Each number is 128 + 24 x the weight over its row's rms, rounded and kept within 0 to 255. Layers, rows and columns count from 0. Numbers have three digits each. The size before them is the row's rms in percent of the matrix's.

# layer 11 attention value, 192x192, rms 0.0902, rows 4-31, columns 0-191
095:086147122082127108136137138116162144136097154154150135091097151185082142130140114190139085130155074106151112135140131143116127129137132118126112110175096104140114143148113121147089111135132094117129148139160136152097109139146133082126145172100124152124115149159117121108136172121168102137166133117128111067155123108064119173104116131103118155135117149131129165090100156160196069130120092119136123124147119124131111120124120088147095126141154108133139154119136121125132120137134151153098129148165148117096173151110130138125075134114146157144124147101145111142118160115142148088
092:105113122143110099142107154082148060119102146118158133133136128124130121079135102138118106120097150094155102142108157129137128126152141149180123113145119176150112130146138093115119136169086107150170133146132122078164140084169176117127103146127143105117139171167129117128100135139115091100110123082130118143072158138127128130108124092086114140100136146122135156148102163160145116122154101145142157144138126120129148127116136115155141129108149131103113123145109069115093134140147098132158135130150127149168121104124159141089125144090143196121106110131108117098108171088171113083
095:163076136111149129101144164078126155077180111173115131131124125129089096146119115116134169145145157159134106119151110124116111133106129124127160123136164135139100140164126192093141140085110140132140080079127092107137088102112148166139152126120169121121129137126154136155121109153160155139088109148121129140159124137107125160110137158156128128102134134162146112163095108107120115079080159137144124102071128121091121124156115111137170127151115137117120098127095118132171106140072141134148112132139158105109071149124122126149126157164142123128137142118082136105112092147158113121
103:126134108093099104099152154157068160075101123141155133123154155114138118136137117120124122107129152131158156131154141147119131095078106137200104103140125128117127117147133135099090108123142123114130123099117133128135121175138138086145155149146184126154129120129142105092100116128124119121095139135108185152130111142125104132183117146094089152125151152089129109145136112119168108115117110141115154114124098122165063107087129153141123156145141151090130132140164154122113176104099147124165160103127122129068162159141152148186131150150103126122147156149106106156112123091116114110
101:101114137105161162101095123125103129138109114166144138125136150099127109112122142098112127162138161160131166135123102137111098126124157115159160128123144151138140065112141178132088114165132163118144142124137109163105089123119114115157115150145182136136175122122119133170135147120127162142139141175162138166145118112139108122118121146142138147117147121129138088166160095146145152168110102169145134121088094144134085144109117120101126151132153125146075099144151145102112120130097120105161148140106088081091132117098098182114112128116116169156123185098087151165140148088136153113
098:110148112097103169168133097173171161169138122150097098094122144127131098125158132122109150149103118103083104141142124100122171126160158133099143129139135111127152132114102193136118153086131136119143101127122136149086101123146190122103178159140123101116130126121195144155113140161109154099139133129161097146141147177123136128104118100138139124145146119099101150147139165174129141162107139103126145118159119158150133139115149117156108123113129101151127118097095115134125110128141107101120121099134138070112104160141100108100155131106166129163100149088071121135118163090141151134
095:160121158152162190120103131110117090142112131148117124139115092099148174142132126068089148140122106138103106129146133173119121165111114093098090134165141179097138080099104120109147125131164146126114167138158123165127124145147164075103147153117151164141096151096078096143134090142144097145156122127162115117140134137100146144141089127159150113091172133131114123136103115146162122125129119163144132134122161156180132135112120116124095115113121148128099123152138116133100126110144168098110104201109112143100134141104121112169126109132141095114102120110129148138125099098115167153
095:153105132157136116109129139134115132084119114130093141149100172108089133180131114143122148113151147123102135156128140111107154082125125159114112100140123121149135133137112111104120149126140130195086173111128101142147139090096072124112158109135132132134084125101144134087089108097121125131148144121143144108164096169133168100074118153126089121116146118125142128130081140085168188106142112135111120128097155152117129113161147138110139109086136115127153111125118157104155137162141106124120124119111175147099101116143139112168121152169127123136084093117092126178138104179109122079
095:159151146175102130146115101124123087143127124126188137142137105096142151135120140116128136134081168108129107115155090105118154122093129130161120093154123122072129112112139089135150093101104133147113084145123158155156141131116124161129131111108121148140124100103156118137147096166102162130090159170125116137135137171154151092123111099072140099193114156106107140118158109113152145131145157178116150098138145152145126108117142162112131125172117138125134129126095141093121129127146136173135141127121079160126134114122112120107089195119121167162136134152094107090129149145078142149
091:120116166134152109085127134115109145126165154097126087147118149111172114165121133143160129113124162158121119122119125104125095158106142138111175158137133092092146143130119150099142126075139092121135077094121142133115161143109117124108106115141135116155114132113151132112126114115116092175090124114153145137164103125117135130117124150111151114085160104153082124130099106119126093138101154080138127146136124161119085108103123110147120150135113132110098128099098154148220174125111118171166140095127132110129116146120122091172092120151110104108151146156150103130146131146082094188
105:120093163162139140091117126119107110115138074146160145139151142102108114131122116093124152149122171181140143123079116132146118130139075090157167150136140128096136089172137135088104127138126148138099164090141135097114098163131125143128068109145134115105127133152145102154135084149116140137114126189089150107148101110099133102169124120133124142112165111123102128135131120126154090102082131113119097150075115137108132135142145118120090136151121141106117105163105139100139187121081094134156152119142115134102053149120114149152115135101125121084144133126142127145147087139154122124
090:130139128141116131134124104124105152168124101125168109133146114121142079122125124124111128151098111134157119115128121131136151131160103162108117111153155146152131190120194154164156122176136139117129101166093160166132136098130094140104099144110090097106108110135148165156129131160116145147108154112181140146097049058136148112115116134127159111128133148140133106133136109112120144156120130098091138122118110163171138146102124128157148107102138131136099137123106131125162142142130142108127122090123141122177111129111103148129090134087159059130121104120171110139120102140105169188
083:152124130161119119161171071138149075172130092151104148157128119136113127178075082140123128108153107133160133125148102139135119142118100176079101138147105134121130135136116120113132168077131138121103114119116118146137097117087151158078111095158103117073094088165129132084139072126085164146119145134158127151118143132173092136106141117129130107142080096123123135117164125099121113116111133106119112140126144120159154134117135133101133100123137161161127154120119104128123109129106109149091118101111127167130098130121161102140161152149133136148110090118078161134151149161159150150
097:106161118119131093151160148114106116130072120101145118141142113118138091150145095098075122122153100151145107166142159125125125113121094133121129107141124141153145119147137106136118171130162121130135173127142109146095128111151171064123133138114133124152150126155066109116138136144120117103175124099159122178121145137089079152096123126143148132118148133074120128152098130133140113143165084134139131124149152178123142122073130122135128141093130158120096136109170102095045135117111099104098113137112097106129153129149157082139149108138110115139151124108098149120097129081117119085
099:118163166142147123092137129090151137146129131158130130094133079114121141138146141120090131129113149115076138111116120140113140114116153149107103081128172107166105108122141151132115085177153099146116143186122113147135127096096107118125118143144165143054096124101157124171131108118149133091156144155137110161123129070173098149096120114138140102061156138121120120110133109115135128148190130154105082101107096142121124136123143110094097146140135109130105110106136088128153108150123103087129188140138160114115142165111117132131116126101114119164145142097095132144114121103115161125
096:118175135136121117137101117104153151147135096183128118146148117091164122093153074117119094117136163137127150126076139139138136116111102109159094167119102124119139131155124120105110143132175109127118163134128125142094126129104083143112146154142074121118168149139117071131083149073121094105114111086116127130123077125147115129097138119078133147108141123108136111157132182127090145144081106102103111154103095111138144156137156098159122119113136153136116122103131124085144168091155115115129159090094123129099103102084121113087131158126132135134151165131096100164143125121137148106
100:176136149072107156113179147109112136100128095175150141102162101134144126119139070134122138148155114138143123109152110122136125095164131130162098121111132137144125097167111095137143159144151144114195132104126178112112123108123149088174110163099120138118087106155122115144181090143129162121146119111091115130150110097129130139134116147101103116114156133077150101154144135152117121116137127083137133112103145130104072105114117131159114130149127090150103165135153089146126077113098126066132125099105143122085144150131107112134129107151125127087128119103126131108128110100174107103
092:141076134150159154090113152126093178132169119150136124114103112142135133130149132168108116118110136174103095092161125118137143164121157133129167146112152100148133132106134193110127119145152128084122155090110112124156157122146174160127157079122137146130088161086143131151109113160163127120081123173088134148126100120083151136166109162128123150127136141109128138098082130102128120087128143149104143127106169140124084124111107149117103152148113096092142128166122144148144171136122137138133124124095156146144086167165093130166109116146171143100112130141116122107104121142113091132
103:135136118099076117169124149098164136135137114134114105127153099065133092159123115134150104115110097122155126135122136145112174113108134124099134143128121129122171172119146138185157077118088165107129144108141129120057107122167155160132141139116168099128109143125096134139120154114136115137131129126199116131146089111134130117107076125124132104118106136122140089141165095156106175145168131158115104084084106123138134139096139125166163112135135129176100131119133137133137132140106096128127148160125154103103165179132104171099148137160124104115141083142130152142124158130124142157
102:108141127060098113083147137096142161127115121105134137122122158116164100126119111152135154151122170160142114117156106119141093118134122099173179124112127104127111112112127134115132115125085114134132164081083158105142098107206167139183096110151105156131140117160150096148192100122144136132141135168140163130158133119137133133137147182113133168123117135120094111119102100137121112137160118139112137078117119120098113119083143137171121145182119161123116102125177104104126127140115086125145149161139129130123139117164124139145183139122104140136126155164123127127118121099114105154
095:147133124163148153104065121140095096140145123123134121134187130118127131127145157087137134131118126128129108142129107148126115183139193101104123111153123161157148115112095160179158111176109120110123136161129109139122137111093107126108110082118137154089116141108138124131076102121147169134131127118129102168080114108128154136155124081150135099151111132155176112132175133127135154157135093136113118128074140090148093118114130171095121141161116110115122121179130136131064114111145111092090169135094139122106096139155111141121104127105100159124095114134117085140138132158144137117
089:141133111128154140102138138123115121132189147149098103106117147111133159126146108116143131151133118109133082100146125126074132167127139142121105140128153162148118121129102151122143130153151138117144067086144146116114115138092130125112147114151151166089137156125171080098112112169149164113123126139108104170154129081116126101119104094165157120089111097142168100123089094170130105122075139116117125110133114155152097124165144103092105155106134145123125123117085085086159131093128100131165122100134116119128119135106136174115114152135134098125132142074160139072173134125174113134
102:117142118121114108167143141111135100155116134142137159107156131163124101112115137157096152135112088126116122134152152104123095146104139141115115142099122117133147120145099128139143180137139131135151155103170142143140140165136166095139162096115121148108145123121126108171151152145127104096166118114108133169135112106085106146131154132097099134142117095110179110132144171136103105149150099154127128142100145110135170132147145111150154176137140142149090099115148123136094137112145062192090113073101140085113202161154152166115148116182103160133166140119147161116141131114125110119
100:139119138131144149028137157114098103111123097155135129124153136137087110157134132129118138153141126166169171132145097145125108073112123106183132144148124113157096152149119126129102103123108116139117124085106128141105104174125133077150157154156170132081130109096145131132120127116091144130126141152076154125183108098135152133154123150116108106100155133179133061102107090110126129134120110124110096102093110129118086104144152107096126108142119123140127129134129148111144099106065135118152125128148155142103095126105140150159105157142138128125108113138148101159102102105144111142
097:109146113071113113126146114109154116083141156157117148137158094135142092147148145164164105095139144114159122175150139117110121122135155070126124109091126109122080140155169169130112105108105123124124131159075114075140116098094109120114102165126127143134135112104097139128137082105129164166113135157124155124154120170208132138164125119105107094156085117132116140137153149123155123154134155101104151088102123086098123114116138142145133127163139134117126146078177177122113124110115138109130167131133132114121155106169131112128106155145148154117136157123109126125108144180138149114
095:118096117171160155080185089133133113158145161119146117129118163100133114112117112127137128096112126140058132122118131113145161129115105144121128132114153139115125121097181127111105141168161155106101158124133110109126140133131120105130121044118131127102129132096151100088123095112132095120094154137129163078114121145136133164175134130131127156120125112161152162078112083106144093135109123135094141115144105160130161120130129125076126164130160160143116158144112131100160119122123130111137110115158157131147116105128156089180144134108120070129158139105111123135113155158123122192
092:110124126143134133130085125078160138121151161125130125109112113121129119098110148170122134135102168127124108115103151095127140118133106080121159146130125128133114166127154113106126121137126115142140107128134141104146124157142098196088126105136097133185155148107143081130126141143122131147094146122097100115105121144126114102110148124134167111192145148124143119105101078129164118125100150115139114129137151122150125144104131152128133123118149143158158122111092090136155114167123107124178151120113114144206119063124089108153103171160089138152121106144071133130137155199109170138
089:129119137151147106146160136117131085142118133158135126121130123166121108110118148112063179107143135098121179112095129122158123095144094133109162117133117088144153157107158135105132125111099086114128106129122127101130186143121099127138126145155148079090163108118140127156089143081074103126149137138079132156086137149127087128140102114122145142142156118127136106147133145122096172123109143109137173130139157067124117134128110110139127139133139117135116120116108146169120139156128131123085126085112094107191155109120163112120146123168110058136171109158091132132085120112116134146
# layer 11 attention output (transposed), 192x192, rms 0.0878, rows 4-31, columns 0-191
093:131097126109151112113150137134104153123145148160141071108105137129081131116131132139077114115160102119128136125083104122151134173179151157117148123151154129130111087120154125145122145114138081144126122151140112152104157142125089138111124118131169157123136106083119138149097116093118138152099117115144121109132153095108144130087131126145147120095121127096133145161084125086150079112147108116167149113128142104119098121089163112146128137172163113114137122080102089134189124172170085155088140134103100136119116096132163171147140139116173157127098143104113139179147148110161149123
096:114119109100110130117128158117125113107124154157108135109145105148134127092108093148140088143122171141083150125127127122125124115124156137099136144088147123139169098142135146138106140138142134130125173129080128127150108153178124126155110109173140116120122141135145116091122109113108112125138155099140120127113116098111171149107105120113089141114163150132121176144067099100185119135177107134140107179132156175165124128113177107169117087111224105143106094113092094124124117158149158131131140141088141127143126113094121166094141171138137163107134149154138150116131126164122119122
097:103142113136134096128145181111141096139131157127170130148135121181144108155100128110112124109169108172083104145175155159106093109080098093099146080161110140153125133140112113102062133142136167168132139143124159095119140139138109145105139109079110138148090113115114119159147130098164122131147151131153095150109139142138120132146143087102129135159138160153144115084114145128141103124161122130108135128133090109099119090168141116100103184129125153135130133158159146125113131063123120121140140124122159150137146116156132068147117102144112110149122135111108166069161136134116113126
103:107143169166148129089072118130099169135096125113138067121176129102127144097152132137108154136141099148105167121102139101127151137100147147112108099113162131117147128164114161144129156133173109159127118135123104125110163154121132139111117152148089136154113047136184089126111094111108192131082136153141149146100154130153146123082155103124107073085132123135130121133117132177116101132129112119163129115145130113129127126151066110133148140087158097133141134139115130147121143127161146109139134130112131106101144165147136154139083130111130110131152130099102127126090151163128106108
107:103117136116145118107099114140114081195111126128109127158126123109143128105097117120119140114178101180106157108108162088178133117105179090154154103123124135156159124188130142127104135138164128141111104122134127112159148111129113152107120172135097124144150174121121084139129126101119163160145091170116141185144138123095147130067139097135159138109136127119137138121144124181148159107145111118099141115136098130102186158113139114119117116136136119119099181115167156106141141121120108105150131151159119113138119127159144144113116146162119119117199162099100128083133144127146138123
097:126117095128126130177134131107142134084113094169142122155148113155130111151142093103111116158114100170143123151146126152116145113111118066139178145143126083141132124124155146133140146108103162111193101112144138146101123095142135169137138158151133112135170129136130114143151118066130120073141144136119096153143120131114077130095156090130157145148134164117155134146151155101115152103077161121131116084150118129124093144103184092151105109172125167121109140085111145121105148126139096145102129111152089140144108113162136107138134134124104170144101149094110126125103125084140155105
090:166135128101144135127127116103136075158129110105126105104132134139128107116124158095085139119146168138122132159134147136160129118140114136110116124136129138182146110128136140140153143149173136115114120096145141131131132125104170125114132156182092158144136208138112105136131083165119152101099136158087168119082106130111098147118142163091124149127089125149122119161150113083118138094117124106104160142126146087123137139125150112131141136189197121097131144144161108176141110150143097151116119116110138156099093155142146163121156136145120135132196133151142137117139126087081168147
098:163140123176133103107163167131079143157116129140072163114150111122142128129110172122156133109164097118117141149111153145119084171149123118119098070131124123145135128079084161082136150115144126156122104121141099141081145098114135095133116128108122120114100099117105102098135098114091171154128181142100120111124131123123186132174129120128143149124134108127143112143126150094109136123123109138117078115153098135120118074178131150116127135154109138102159126152142138074110155111136079157119131121144152152111089112160135160140128108126127130119115105132155091080102094160145131108
095:137162161100137143134110110128162136132104091128111141137163155112122099130167130123147125145137142067156143155157106100118114110143117130147129151130113136081139149142162124111161128096119129119160115136116142108109123162136119158159148164106139143134144021162121135134151154142122179103114147173125134090132111143134138162118159099118121139150123121104139125177144113124188149144101152125125133145147119141116164106131091134140156106111061114130138102143104157111086147099118173176130101105133109125129129135118132113125132166075132142087152113138162094140081100138164107133
092:104172128127149119142120114157099100113143161122158131125127142143149129179160132114154137106124095160134126152157098146095101151101114148148138129135125144074108164143139136097106126140105124141143095134132151101108138093124116165093120075108104140113110105194128114148105141134148094129113113149145130106121114117157093130166155148084138116121102149163128103100150144198118110158097146114129173088170121097128088104144111135162144167128111139115141135153115087134111144074125140132149173104118106126145135127103115104153120092109083098128095128181128103112144175100117094141
102:081138125148129112133118162148147078172121159097106123161146141103139123155134148105127174107107142162085158135109131119091106068110144135124143120111150095148151119150132099096124136126116169166132119148172112109119096130132122109083112093138112139104126137177135159161132120116104137144129156115137136137118115124142128080104129094083101114128129102095130115121150120172165102146167107137097156097148092144132134109192118148106111147088106167153105130162137152108101137107138166115147177138135170114106117156119146114156138107163134067154154123149132131098159166106127122122
088:151136151101088097145134097137119162083106101119128179125129128155171103139160130163156120125105124121191169110099094115129112083173110090160118121110097127146119136149137096126149086108138148092213105114123135122132105131123116121123105160116132097123139105128098127128132152133158143124104142114145155126147112129130089137118126153113122116165116134128096126133142140170174129149117153086168167113118093140146098117091113110136152118069091176135126131121111088113144130118127142128139117110165106084164159119102134134093112137138126133084119095144169151173113103092143138132
084:145127123129127103180174089094133121125113095113109132154124133113145141145095136150147105114156138068156134115147105090064084107153136104120133130139127113113112118089146116092147109053133144138145129122102107169152134126157141153152111121140156116132106062120165138107136115149128137125143142130104113154120136149134099167149126142119145131173141088119109096136185146114137103134099158097099104112108112117137128140111083143068167100146094163108129101150116143082116121114113109153116085135110152118092114180138171138133127132109124156139094098128162124123134103131127170110
095:135095123156122133091159128147068143100129112118124109110132123120131103087130150149107092136143130126123122117141125097160119111108131125106130115120157123194162086149107131138142178117182110141113133089109107165168138135116156152117100107171101136167156135098141148098090132148127128143131083110097118162108132098098122138110111150128124120100130135145142133136127143087104145112148097137123122125109182155188123136125137108148136108143193116165113158088117086134107108192133080123125115115107143126105123161137152183130119152108111137150201109145096117129124136150122135100
096:176120132136155116121126131124154067101127099119130130149126090149128127148157103117114133133124107151153118135085155121145116112158110057145139120127127157180149144183094118157103106120155101162139108130166140124108150148097085141139140112097114152099155165131094131144113110131129153171129093146137128118154122141119101153123128112179167140079127140131133111134140103132123140110118169062092121085152127138113129135122172128120125122143154162111068121149124131081153105124128134131115155114157145117135134106125123156093093193155108137085134145102155085096124090142116145147
096:125143125148101105129121146104107100169142155165122100149120143137150110139142103156134143135109134155128164111132125098099133105125147139139108141126151123131149127105100127127134111129158157146100132137142137158148131131116108122119093066136111101106168205127136076126105112125134123140166154126117102124130129120176125101106095124141113096080136166133132145111076175157105123128114138121173130137147128151138144100158163115142129125093123144118059158108110111063122091117126116112078165137105120095103117086072096111134120119164161117172139150185158133118121148146154138156
102:144112138118130152111110189091106090106121129128190126133130110124088170122082142127131151110144122129121131123152113121094149079134133073102146146132137130152131092205119127130169172134175092111115169139140133127110129157126123097146093148103131111165121095092155150143147130122147161123100054102126137169088132133122081142112140089121116092119121109114121100127112125110107142120119091092144160176111126119119095102122134120126066139155145144160111135125129103144152131137104102080118111139103149121090134174128109143128119137148143110153137136095120126164132146153126099112
094:127149101143137111127124140163151078134120156108157133108145126133093087147154142121106134135102126202083090115121100179178136110113123109133137088131123125128115140136130135112085146158112138132128144143141171101067156109109155120126139129094111133127112189138131103156132121125136114061097170124163123100087138121132150113141160132109131137154101153126114103092114127128142129184171151124096111132134127109133093144158140136117114160110146087137129161150168124156128125063138155089155173101129145164109140119157118103141105113124127112133125130105087144090115137113106115166
103:138136149124086099194148093104135180127122117135163160128149135144131145155158131151116121111123097115177177117110121125151156103120099085083137131115100147146149123123110113154134131148165141151150163094145153127098128135108128202135126170122080128099147129112091129120131127142133116091155066194130123091118111151128158158122104157157120156150146130122131157164146133147126154089132086136105148152089118121081151116112102128147138154141157174149148146105131111124152125154145110139120149135161119104131163136142127142134107110150056150111125100116109136132156140131149130118
103:103119116155111112132119180140145111104094135156160132114091128117134133118176130098121153133130106147113157128168120112126127073083108122132119119115134136121142104209133147091134131127110091186096122182117137103124125164112140120100117148133137154146133108134117113172130157156129131143124049154161107113126152092117154138116135138151097101134136116104142174103141096107118165155170111140092147128090136120142145170152106135160165099086145134156111166142149125134121139144136140106165149130113134119131123125142120148128122129117132099143129139134055087100096185158123105115
096:150123123122115127122127082146141082129140141100086106133155116111123152100106096124124103122087168110126110113127126123136136133166140087119160097134110123144159125154098126143122156164117149097084147101115094130153143105158113106146163157133096135069118235116149100130133126159115135103142150176131145138096100141124153115100112121148155137151126119120104113130175114093167163143155114138145124137120121130124134106087149170106107111097113126144140193157159144130143124112118147068169139114111136095119117121143098093126119128163143136102181139111133114114140088152112151131
090:108127136102155097119125143125149123107149143143119105132143135134101125143115111078124148149159111135079082122129143140079123111105132075117145147150151150131122144138120143110135104145121178135130106086160130097130179122159111152114120108078153124137134177119147104110115109143176132104120174135119116106111134123107082162132162086094141148125091114114113129096153124140154111120094117111145144105159091142109117133129170118110097179107143171120128104093141148130136104058111143125133173117103107100153122143141121128120110109125114156130113139121177184104198132077098126132
097:129137142154116139106142087143109123129123123189110091159149182111094148138113161119069129155121101114085095084126129100116125112134118085140149136136135126141117118150120146134113166129145121141102128136121137145143140139084124136125140137127076119133104134111151163109099129142134083124132050091146119144107132110110143131089119140114135115122112131112134157100146145136080124128127098182111053127100133126130143142136144134156138134108138098170096174099142150092158082196120111162112113150101173131129157137123109128134132129117092168163164105100126126126182147126141147120
097:118105136157130093086110169098133138148115136128104113164145102106098150129144139126111158084160085131084170149114174104087120102131115120125123100174132146137137155181111151097110114134113105163120105119143097080086121130113137110091123169130125165144114094092133147152141150122117179185097157141189142143148107136149146134120154100124140074130139106125114111110169136171150104134111082124157161124135114115084124106154105127094121157157137187131121157109137139121143125111147157119133123117128136111102111135117157138160118131156169106135101096118116125110139111160111128093
094:142132129151114122168119097110143130162129134125175110122140096120125155114091094149150125081099113099182127134126147116121133161112089098131135144145118144072133101114108109140130128118137094131113115134108105133134117156092103158135123119120153197137105083145135098134151153113142155122147106141079106158131121153173135107142125086152137107137132144124101069116123092136136139110162143093164145118113138110154173107147085139137131118125102086163133119135129154134114152110134099149143084124161095072134139113156130147146157152120133129112063129078070097144100121164141100109
096:092140111144145100142155086105132125134118121171137129116160113166143092114084129147146166124086148101108137152118101154180127149129132144140118152115139111125087136108124119074149064104088135121133069151131127115130134147117135111129113113118159110110154099132145146104090100133109146159092146122119144124145099139155137164179157150128136135125129090107102128112152099160103130128135136098072117063162133112162113154144113132121163151083164140091125135140158128113123123140159180124121154115146151106141144167164176125133146124135173133123143122128155142130125148133059154149
093:106154131096148095153128122136168102155128150153090138109123129172162117153122113143122134129173133113121131131150140160167128101129122153105121161112092131087128184117140109111153148088115141137129181125128129100126113147121101168122114114129187129144161081149096089118168154145147127140126178110091129066129136131159185123165148140114130111156144117112135131133063123127161165125125165138103097103128130155156125146130148149159132104091112136119123093147088104102135154129081154138143159133129110127159120103094150104122127156118137112130129112174157153114071148098124107140
089:103155127160111167144094108108153127108118125115103133145121114124143142137128133158155113112150103127118126073113139101138137148136107120112122110102125129128144165139179122171115122106124094090155128126108123147150091115137123124124133162169123115113109076127147172098126121114161110140165169120124146144118123141142135111161124164124117099161124106149189114113109173189122106086116160150129078105155162178144109119149158082151127123169114138147111120132088111123137116150090180129102088150125102124106157098096157099123112186128109090139164110140135087101111115165109154128
# layer 11 attention query, 192x192, rms 0.11, rows 32-40, columns 0-191
099:135137155153191131131108163157151122175170139129144094107114160116125136119112123166142136125102143111140081084130102130117160172117136126125150129105155136121157106109107168107122154144125152117112114108134145125097134117098122154097153107155115111115121094140209129089151123139133126155110121094094134098153145152115179096124116149129156107122134129176112116124105147144143114128115163126135144093108147155147115099150115124096160164128113116129174119150061095138201099148114112142141110107102117121136069121143130125131140144117159104086115097146085142114150092154118133158
099:133154170141150105148140104162137149158162158111123107124109134124167152131092135139151105135149120148121095120132095105168149144114136094109162137072172134138113114146137157131135130140069159120089111119144123139125132107129134137104136132128127145118111067131165170111172120129121140131131124102110153092156150157124164081170081156110160092151105097164124133106124165143145113113096125137107122131108131153177129088135149153077126159135122129143131137124085104117144078106109128107113103073117105079166125131120149126145165146118169159126151092130104109105131120152084111163
088:115128120155159100140142139155145143162151160124113091123132146117147104117060098117155120144118136139132085110093153090183114142119128114108145136089140146134106121132133147106138126117101139153075117122158123126107126103139124141128117111153112141130109048126167126116143090147130126130101126109127138076151172125084159121156083146121158095145098096158111143094131135154136096079126109129108111122103134183135137058140155144059157144116124131127109125121108130086141105137088150117126100112113098097155122136119145103138158135121168127115147089152100111111107113138081109138
091:115113140105111144093133132127115122074100089159122163145119139163124112117151173107121113121145127111120151147132148110106140116124135103158099127145107149157133159131109129172113122150191130101148158154100144103129084163106080112162126135113129127123134190125080117165105180101150115131153151161149123168069107128148100168089127123127145143100143152100168134149093110097131145142099138125136164105149112089095135137103112097175090116152143120147098126116181132149125141123154126143124169140120150175090131110141118126118094139125093144105119161088151145109110144129145149106
076:102154151094156141111089128124159118128127137154101134104144162152152114133176148116099125121130120140083136154144142108110148110135177156127102136155084126161158137139117129159112146159182141108157161108104164152118101187087110121146107115164143124133124174152092120133100130105114164131135174126142129152080130128139100137092131140110137131081131140138138101150074113098155115136145162148167144125175114137103107134103128135129074146160128138141110139144135107136161145128168105137108174127103190156104158107136129154125117139140111143120144153065158141140121154115133167158
089:108089081154084130135140127097107149093125102149101159149159136173086109112087101150117150126135138103187127118114148116149177143130130088106135127135130120140098138105140128118133187140154102098151174150136153073133145154104108142130157112107124120099081156091143089120135147106178118109142115125121099165123144097144160182096151109109124170164170152143142153124103085128114150162134084124126119148096133112125140108122145092147125088112145141113155160128170152141130129154128158094151116151114140151131119117081125132126108115117146107137127133144084130093109140132149099113
077:121150090151144153158131131112115117113155071151137137128149086110113159084126154155178099115153126125168165100093151117117165125128109156114140106128166123130146102121117136122151100152130131084133141161131153162156114086106102098082136130095111120080098133104158166169133125136114120139066116139142125165157063116109183122147114121106121126114139143143151153136141130106071139131154109097127110159099144119107103098114115119152144101118145129176116094132114154125120162129098132132154119100109101145168122168127113141135138107135077106082128131158134127132166089132131109102
096:137101130142117094161119128175112158117174127133128128149099120114116155125107134156105083133137101147111105128110068098156113094092128120150133101147084141195134151135128149119101109116118126134102122073096115131179100127156157141117163148118129104134169132134099107085100162097067105115103123096110086120110080147097103123090127129107143143092110132152158143105104090112113077152123092101139152116115129137110124136119118149148152134096130118125157102118141082154111116129140157118116140127115142095123130155132118124165070175110134137124143151146095092162137126102100108117
093:120103150116158075122118086157166127120154135086155115134116139115116118114108100162079107129127122094152094086159123144158087100162124139112119139121151143136087117138136120138155124092085145139083087106149122101095113095166127123136121127134107131116163087139155148131164101125117156117107129087101101115156161148103117134134123109126142126173124122109096098110132133147120094103145092166068115128118106127096117153135114137124149113098137098132136112103124112156119070121090130083117116144143141069094137150152098134121140154121140114125201104131092086140086146140107128126
# layer 11 attention key, 192x192, rms 0.111, rows 32-39, columns 0-191
100:158143105072155085139161165112176143125156078129128098112113101110105121094143134163127163158087144090118104095104100098090160169159100114152173123109162117130128091106105146128097131125123113150134139168143099128117140099134140135136153103114127154151149120148133119139148103167186138163134092152150116119088094124130143134127126107180142128133095150104128122126149119142107143118137105130083103112101157148171086139122127136144156130127132108163090120112111164125140089152138137119160127144122134098159103075124063145134122156145140152154108095142103115111123120139114157161
095:133136082098117113109155164085147150112136095122131103084159091126106126129144119120138142163052148078164106107107121108065115131123134113120127072150138119110146130089128107116093167132155116148116125124152113142129139143120108140108172122132141156116127126126147131138149130178159149126138099146155145149093118114160150152119137130165110115115135184102102123105128121173115154123141109142139099097129152169164130061101151131195128134124154107132109132128148203119144129141159116149119138145120146185122120100121132174112117122149153129154100133141157135151092134118135128125
080:120126121125126086137167143107158147118153138100156094099112104133122161112135129154125163146083163088161096086109102096098138155149132103099167109136168113152124128103133124137116129116133117149116112153142103145108161113114151143098141150107139170134101100098132146139119097119157154146153097147128103135090090102112139098146098138123145112089113156113099151141129154168160126106139109148123102096137175168185112067136136150126131146100176083117122182108114133141138111165135116145125158137115148142144137097109142151107090182175139122172122101160149128117096125146121128153
075:140150173127145152123110084139099120138135145146121153135150137154146111122126098095111122104194123157086155168160134145187112096112140136147112161090124112120145141153128141143161138118108157124151160115142138106129120128136133117146105111147116128104124159146132128125106152087130112113117168088141140115143145125160121139109149123084111139163149070113143104121145138074099131120107125090155157153122116119057163168165115128121114107137089142152130089146147070133085142113112143151110117102155142114107111174124128076130171080113090127081103143112115140123165120112155134125
094:130127146127117148126095107146103125146120133145105157172091143163137114111130121109105118110204112126110154184172133160159119117127109145143118158103105136107115143155163131116178128108101161096148141123132122128163112142121120095118127114127122100116161173160112146126129152108119115108113158098140163122152137147141114133131154114110121144170130070139139113142146136088098123133135143084143154158134103091090164178152092098130123125154062117145130084114141096147083148128148134128114087124177123133134141164148150084132152089084112122111128175099108159110169117120140124118
098:181099128161140122088147155137125117129154124088124120122116142073160108179107145141172137156090127165108121107157113086132134121107141116155132127142145103166169116095098166123114152127115134175085145109098143148151133154125090145161148116127146109109136154091164113107123138119183116147115116142150101116144132166130186127154143175135115098118145129114125096084110131132132144126122117121107133116121145171140116119103151145102140145110152146142100123145117086092146111111099110113111150156084121127102101134104166154143102198142166147121118112165144122118127096158153134181
121:124113095158112129104135134100128150123133099133155115111127126108151155155137142145160176163124104087167127108071108102079160160127144139126128134150168095119112113096118129109101122170142106136069101122104149138113150141122160117167122134108192162139103127140119126153150117116123132163116092152116104153111130124137129140116106154132125078128105144155120147107116112162151126099161146126131079106126122135138122082068178127156105148087156173180133143125104159089148142136127084101173150136106130148136125113160131142178128150153161110145119099132152085138109152126140134143
103:160154134142165136112150099100141187140146112097102143112111118127087130116107148141087188126109174129147129093152122132103110107132093161155138113100118102095113094090120133076100147130175123111124116108166101149145126140133133123133151136120149162132125169121156101130131105150093079111134122143069120116165111122122157149098150139154109142145159160126134089161108127104129135132122131084140161158101154121118104096147141089131114167169135142057136157162117131127120092125159129162134129137146147145105113076130122143159116085124119140100144149111141114158093095134138112095